python train.py --n_layer=15 --d_model=256 --n_head=3 --n_kv_head=1 --head_dim=128 --d_mlp=512 --vocab_size=1690 --activation="swiglu" --norm="rmsnorm" --norm_place="pre" --norm_eps=1e-06 --positions="rope" --rope_base=3340.0 --rope_fraction=0.75 --qk_norm=false --attn_scale=0.0884 --bias="none" --tie_embeddings=false --parallel_block=false --init="uniform" --init_std_qkv=0.0398 --init_std_o=0.0 --init_std_up=0.0398 --init_std_down=0.0 --optimizer="adamw" --lr=0.0017 --lr_mult_up=1.44 --beta1=0.95 --beta2=0.98 --lr_head=0.00874 --grad_clip=1.0 --warmup_steps=229 --schedule="wsd" --decay_fraction=0.791 --decay_shape="linear" --final_lr_fraction=0.0 --batch_tokens=65536 --seq_len=512 --doc_mask=true --train_tokens=269900000 --steps=4119 --dataset="wikipedia_en"
Each number is 500 + 25 x the weight over its row's rms, rounded and kept within 0 to 999. Layers, rows and columns count from 0. Numbers have three digits each. The size before them is the row's rms in percent of the matrix's.

# layer 9 MLP gate, 512x256, rms 0.0922, rows 138-201, columns 128-159
098:482509479514525456475519464473499481507528529517491506465499556509526499529505480515509517487545
098:474516486542499466526480535500466540502477478482542484493469519508508479487504471499480519504498
093:494541502526484498485505469477454501531508493488526484474496447556506462479497529484510494499515
107:451488471507535473510493491518504532463520545509522522455504529513517539509506475526499438511455
093:471476520496541513558517459494509497499499474508515538496485463493500458507506489501493477539518
099:489522568501533440461508459466554500489516495484501503540500497492483496538499503541495482475533
102:525501529531497494516509505540510462520489518488488500483484508532487519534496505506510501457468
090:474528500530507513479466499542501493479509495496493481496493500507506499483494494492578534518476
098:480526545529499484476485496503548489463535482507479508494499455487568505524552528525500465489514
105:524523512482494454461569515519508479528507473519525474496503536489539511540483514482492474524504
105:530478488521506515467557521513530503516512472522512448534519512471508465496484528514507535493501
092:523505535516493436465486511526519439519467521529493449500537471464510529477506547488496479516508
098:527535530491478477453451498488489513495472512537504492501506491510535486500529522506501501495504
104:445493477518525500541511485458489500507524551563501515506491495534557511483506487488486482442490
097:463519522486442504529511495523498448520526481492501488498479479516520573491517492490503476497475
103:464528476485515512528491470525550476476515515483507522522476503515535439476469536497521509500498
099:495471503504518506475483522496519522458485543506515445509524529461500483491517491515471476496511
100:480493483497479476474535489480509456527504540483439480498504472452574448504516510478531478446539
114:486490479507535490471515461541504512524492494510513498490529484506545480514518511461490444487470
103:466487487561511497505497507491483533521482490531485522491493495479492474532523526534480565452517
101:500478498534500472448496531513503530521481511518486479524509501484512498493432509493519518532524
101:496505491497496501463513515549469436499441514520514509465547512538519496497529482483521515525520
099:453512499508517468475528467469518527492505495532535492490508498474511518492500497550527500470480
089:492520529503534499480514477544537456533468448528498493481533487488493557524464461461542511482472
097:494480532524519481496500478536475526474524511537526496492522497483550482502511507534515494553502
103:523568492542481505467492509518509467525472481507478491509482474523509531515499496476509494503483
101:504511497524527510481474511494478469477467487469498490497510497468548495488522530495535503496480
101:523529461511482474540514506518505486503528504510467485474507530502513498538510502496544566535483
103:492493498511502495526552488508494508529485500479498503442497515476478515497512468494487525498555
096:519504482506491475462545479489517464499496471476499507510474478492519476518514508500520494530481
116:522528492535532479526507521548509481482478478467490481473503485478528479494517495496545537531472
098:488518493493479508463498499479517440489465532552520502498556483507527481511504512509496524518494
097:535501516458511482499483533491491525476472502510512486469519480464512465499518528463507475539514
097:516489517499501457497530466474458508475514478496502509468533458512477493488493507493474483518487
105:478477538530455466517515513516495502532492523526528467502529505520537538558506479490529543494518
102:448583503492527486481475501519499503500498495488504421515526479531506492481497559488528493500491
099:536518537528548500478520469512479490492513498524479538493508477516531502507468498453495549508515
096:543562509452509493516509510512473495493478480479498497525534486475504487489479477452518518506480
097:493532491499492514480529504550506516519524457503526457500542520497529489485473512505504513516497
101:514576457524501508479475481521497497483494488504524518493537506537520498512531504487513511489500
093:504510430475509492496493456488528437510515491519531518469469509473542487459496557542510504491513
103:522472491525465526533530486495508471512477540521500512467477503478494509537468522476486533536520
105:491540483546502499527491481523521487466502501464490485524558490478531520504555515507521501534472
103:494508516488472534504548577544461494484475495495542449530484520454543547478494483547547566525519
109:496513521492508486496514526541524451516490481505458509468494522538520522537493530486505499505553
110:453524479475529497486475510520535480483454534485487459485528442461526486536525503535516539532506
098:484486478508493464484507505504533488520506504462546531447503442482493498494485520501522501471522
095:462518536508520472518476493499502505505530505518533484444476500520505471505469530502516470503476
097:489503482511507485483501484502488504478515515476487463512534489500442497480474539448492513479543
101:486518464488465532506497555526496479467492460509502481555513466494502498511521513533573525525515
091:509477521475523488476550488511486449523496523547515483519529486498496526495529533516506514509504
100:489536516492483473476500547485448478539510484529489470498527491501495501494514508499490473502529
096:539499486526534490471495499491498463504502493516513474509515473531530491508511464467488517495500
096:490535505477520473490498498507487504498517496502504516493495513462490485468490512478465533498557
101:530524472474491525530486522524494462482502476509509522514491470521502541533515532499495503482490
107:458452536529521485468489475521507481497470549520542497482519540511503498472508468533509494491509
098:514500506528513467464493521475467493541496470428488541454481479476522493498553530474503506496497
099:490497472555479487523483529515469442518450498516499534494548499505492501561499510500490473445502
099:479490524521474533489527466515473470490523485505497514514511503516514510489460518454518520516486
097:488504487501532482492516453485438540508502540493498483503517511489523531504512455434491470520486
095:480527493506515497499513494509449526497512518499521457485534512486475495469513512517482468504468
102:490511552526460502500489522556486514552484482498500508473510523502485517478498469546496500494474
096:472491434481524508520479534505503485461466505486493513503520472537484532506563527505533505465493
100:457495514528529484494486503527506516516459540527491479507468422470510514504488517509529482503508
# layer 9 MLP up, 512x256, rms 0.0858, rows 138-201, columns 128-159
104:480503470521473504541500490513456526480485455494498478509528476523536499498547500471445467426498
097:538438532509467471490456525524515536488462544493493515529489521474477535517453512515466434519449
100:529522511535532529484511468536566495432505547470521527533560529495509527517478500518482528510513
102:469502485526470512483496477520453507517453478519447521502473467477532520459493502479516492533473
101:447506518487518519549511534519517507517492528483472488506542480517438526499519506476475509470470
097:518479461490494531442484473525496496480490489497538448470502483479486508520518526500474474493502
101:489507512519503495486528510482513530494510506498540502536541500486511505537483508527514526545518
099:504492531516526512528534485524506503455547533514490503560518535468488490522501530517510501506489
097:496499507503490506543506439519510494514488484477501505499503523571539522434513502509492501514467
102:492514528488520483505481470492532539535473507528544505499520498490520500512546449501510561514494
095:508506487488499533508539513467549486520516500503513513491499447445509528517503480515529518539472
097:462471517495490507471513515468466457539513513511495470475460538498505516510519541546440488507488
100:464457526478526494512542495500442501537469505526506529483478490506487481492535485500499496497447
103:495515465521487514517514501525516474517495521492530508476531545473531459512541491458456497511515
099:512483456429514505491525487565483480478483489510502471498499477534459475502486509468511484494532
099:533540447473500520533515518513504455495510509479471533499470517475562517489492486516505483495479
100:510515460540488532506539451534472471512508512539536479548523540499486479499472431503504491502536
102:487460520527504556540479488519509491481523540481527455547533470512472534493529473490498499515542
104:491504466471502508488522491509502543468555459488486469507486456526508500508521451508525522503503
103:533499482505523536541454511500469515466483513459465510499491529504525495509457454453475564533498
105:507509500496481557487485559542490479501555493520462484574545509503487501459505502521495510457513
088:490461472472512495466488512537481455504484541494477503447553505518479499507516460504461486517510
099:504532466468537481461524443510517474501529519516522543526535520505517513492511515468522517513478
094:498499475547491497522449534509511472532493485547497516505544504527506501494475522478524508450481
089:484521520486497496501497492534508494516521485526500489515522494519448479486511491475515549452496
102:488548529459504480477496501455472488511514481499532516485506511490491446457492509467509492462528
096:524491508476498504516481539491507542511516480509526431502527520501474483528556485492499492491477
102:493513515478528478542494488510491465486507504511468439480515472503509527478509558497479501508512
101:502520538470500495547467519502520461463514496478502463547519507538515470500476474508473482515509
099:461472513545493519539495484489485499505496513545527509539522491529453487499505523520534501481551
106:500478518537515457517560463527505464482498523554534505524464478492500448475464502538505541498500
099:513505498467538490505503537516564472490483508522499535522499525521477508469508494480477481473482
104:486522476544539475527535526523489506493483470473523494495511497528507507503419463475480498520524
107:487531499496501527523479529517472492520485494523543492512489498478512446480499514504501511475541
104:497522512482488491496553509492521558490525521513501481483515509513512512530515528517521481472505
099:535491531503486482507489481487523467522528486481466511477462517471493509498515480455474486486524
105:523497466464476547495513482468450484492483518509502502504480497448467475508476473451455499516484
098:496518505517543492540511516427503514479495464526500491485448482517491523499521509513469483489503
093:500560530504501531512452492470529475518492441544479545503497477499473490443516526488522472522495
094:543493473502492507496488475495500502449487503499539505519485489481505518483453519471508495487498
096:526501471488532494454515510480535479495481462519546517463475526499466482519560486495477472505511
098:474471491474472477467533462486497539512538521472519489534502509501489533540440513494484481527481
103:507540464477528513459457536482499496498473500482510548481469529440464512495491497514480488481500
100:481536460515531511518475508526475504532539542488523525510497478523527475489454486508487478495529
106:500434464498453525520471475494547513515512535520507507483500496533518501473454502508452472588485
120:513508483523479507510472502493505471480479514477521513492468489510507497454458506514485499482506
101:531505498533504483491515485520505515497497503469506490470490494491504464496447493469482503536476
089:467504527522513483502509461454545509505503494488497475468511506557489502529528453498501517535458
096:498487497488507505511452485471487491510492515517484462465523495568513478459470502467468513519482
098:500511502503497486498505504480492507475495481459486494497472532475511542490527450519500502534500
099:520440489484508505500529471495507472498502489511517497503506511493483551477518478546484518498521
108:470524548496514467524469492493520527475504520471470502529524484448500559533519525518482516474483
097:469481505492530462496489529503495513509514497491503524521528509515513486518477483492457514486506
095:524476509499463480494513538529485519505454494499524468529510509485487425510477511449538503540515
103:506489513471471479480493549500444523487509463515498524495548498512508483505499498488556472525515
107:529471463516504467517488479473481533445500500473515501491489504475474513494515532520504475516519
100:503524517537496494449515519520524496507512545471482499502535499529526483467506504498549489477485
103:525474502513491494523454527555536498471492479507508466475498541500477514473494511532510501513482
098:473523525492468506500533521521468501494535541528486466509516519495507530536495484490482479482521
103:520536469463508482481502530506476536480514476447504499496490516484500544479487512465516532519488
099:429491490515519446496484534469497475534502526484513514498489544503471484466499470506511486504479
099:453492494511483526502494521481492510492535462517478496504493534491486522476529455481504502560528
099:572493534512514490501522478471516510506469446495484497501480485513540513529563497472528526512486
103:458498470486489497468519501509477509539490507511478504482484489501531443501502500508545473503538
# layer 9 MLP down (transposed), 512x256, rms 0.0557, rows 138-201, columns 128-159
103:501468503507520452512518492529516479494520524530490501457516459459469490452528527487478484476508
097:494525536471505489477504487490461484496509463514505547501535494475510510504519520489513532501503
098:507533515561494479530503457509478458523491469473485553499487453501552540519515530515493542505496
102:540510530494552494535503524545472523483531524464479525481508489493469466498511489520511514474470
097:481537501498478478510543524526468518528522515500541516459504499451461503497516520514520514505468
099:480525489514488497493519465479484514520459507514538508502527484469495500503479489459493510496459
097:518483469495515457440484517488454521479511493500558498500516485472524539524450524516498516445483
097:445485492547499487502527496533545466555516547529458460487479487516502493514509468475500480483497
100:493484524490503527524508541515491518493504511544512472462509501518521498525518476520508505519517
104:479513503476492527470505513524459539487472512509508512466488508501484508484513498517513498519484
101:527494512511465526506505478474484526466504492501550494525484531458505513455527488549481530498483
098:512509539467503456507465465471499539453504485481519500507477550479469517502524483472458513513511
099:507505502502491503567542478505493473532494521497482512516480493547482475504510470473414490493433
102:535495488516543468525503528516517478536517494522502520484518528521538504460486527501479518500514
098:518506496468487471538504491481502524496474475498516521443532447488514527493487480485481501515488
098:485487500496505491497442495523528505468532548525464501498524454506514511527487510518495526518501
103:535492494504495511489474518507542480462529519517503448482504483517504498495510474478489511463542
099:527494498524501497509483547512549523486532515482514485498521490498481527497454537472490525497533
106:504502508495494507518461510522507476526554479462488494482482492522525496447525494513465523476471
104:484452459503483509481452513508520492500489476489496519512521496486476540492474494508509520497491
104:531510528522492501514463471464541458474460486501520517493472476527483482502475519511490483526505
090:471452484507478492473458454533496509485499504467525515482515506469503460502509467515497488512506
099:512541477482501519562481483508496466474477495491521517477489544501490493481470512484516531449498
096:479530501548519500469494533519516473515481477532498530511545498438527531500476503495524488489508
096:452486551537509503516488462541467504512516526542494482518495491490497508514496508503508512527477
100:481472494494459489470509488492446504467493524484516496450502552528495470485501517487540536518468
100:490493503513505516529554471534511528496526523490501527492524507527516520524476518498513505532517
102:482516510494533555495534529501522502547513520522495504516454491532509490507528495571500526523540
099:504504539507531514451513503515469499506517491524554481501520467486486495455479443506472510503485
098:458496480447560484499478481479490538477532514525462462513502523525502516496510516472482524492477
105:495479497508460510511474484536540458545482466491484536535500519501501471482463441502484506525517
093:494483461503511495442498477509486542494496520484479490518528558534536502488463466434479482519486
100:542509490497497498483483517483496534507499508502504526502518524538484459509471465536530476522511
103:537464511483484488496442491465492498494515462454458523511541494483475490492520498491507468489497
106:495472494518533464453489491488493500495540502513472521519506517531503484483483493491502431475445
099:510513526488526487516549440499533493488485480516481445500500509492500499521460487481532532497500
102:483467489508496492508469508488510477529489480493502500471478536456472502470491520549505475494469
100:501463497497551525477512533534517534507481485503496482514502500539483499498442458484458494506491
101:487467463493528483506485499484472488551450504488547530463495486506489484490508473489496496486472
096:500503461476451493501498503492482497491533483519520471481525500505504487505506499560496482490486
099:530446508541511501471512515508532512478473479520476483532483546558515498520494472477469463526542
097:473519489455545512536523492506531512496516510499503502508510493519514512448519518529510474490521
100:536491558488513466477498544492480496505521523485507523503518481485520491494527490477516499489506
100:515490506502516498494515523429485505493477418506492507504522529492468466524541552511464480521498
104:492501502452470494520482504517531479508472521496456514485573476512486514515470478483481511534487
102:523498518479507508501479510514476517502488544502518479518473480491461504479484504468462506493504
099:511486469560485509520531468475551530547507525449537502470506498510488523502533526514492495488543
096:485470513543509484490531503481546492487521481472510512479516551544497512501531472478510524506494
098:488483450522544495481516500476516474493480533499493494483473510468472507492520518492465518508500
097:474518502474518487492536479493449515499500506505472515478482485486478454487504497503483487501493
098:494489483480490545558462487479536487491476500512500519492494499516516513438486525524464485510488
106:510488487522534515469514537467463508476514483497514493520511520508495496477501447488548506518531
099:508547526508492495503498487525534473483533522490544488454541476553468470459477456475515500515548
098:522508528542503461509513499478491507488509526520495505505499545532473542532497498488488511511492
105:530514549522506481520504466478534488486479534472535525505470452500477498496469508558500485500512
107:494558511490517482501534456494488478460459448508489495549492502509498518529453538570490481531481
101:482477523483509508511480519506497484491496490495514532485526516491516503491523488515502477469441
104:531474489495492487508465456482544522488534508475478466545473486496493504449484483507506509497520
098:516504543507500516533505492478487489506457477496514535504504494486521550506493524513514515464473
105:462471497510505512498475528555502529501520488491498505493468485517522496460464494491487506445503
100:505519479491496499478470513519512524488512461498481501570507523539456498503516493499460501489485
101:513531477550486489479516527459453533532473496511479470516501512490512538487493531508422541498497
099:473479464501491515497504521494463496473499478445526511503501504538505469552501474526520506509476
100:513481458485486491492534499524500497557519526548514492497534525550455528555502510485538492516490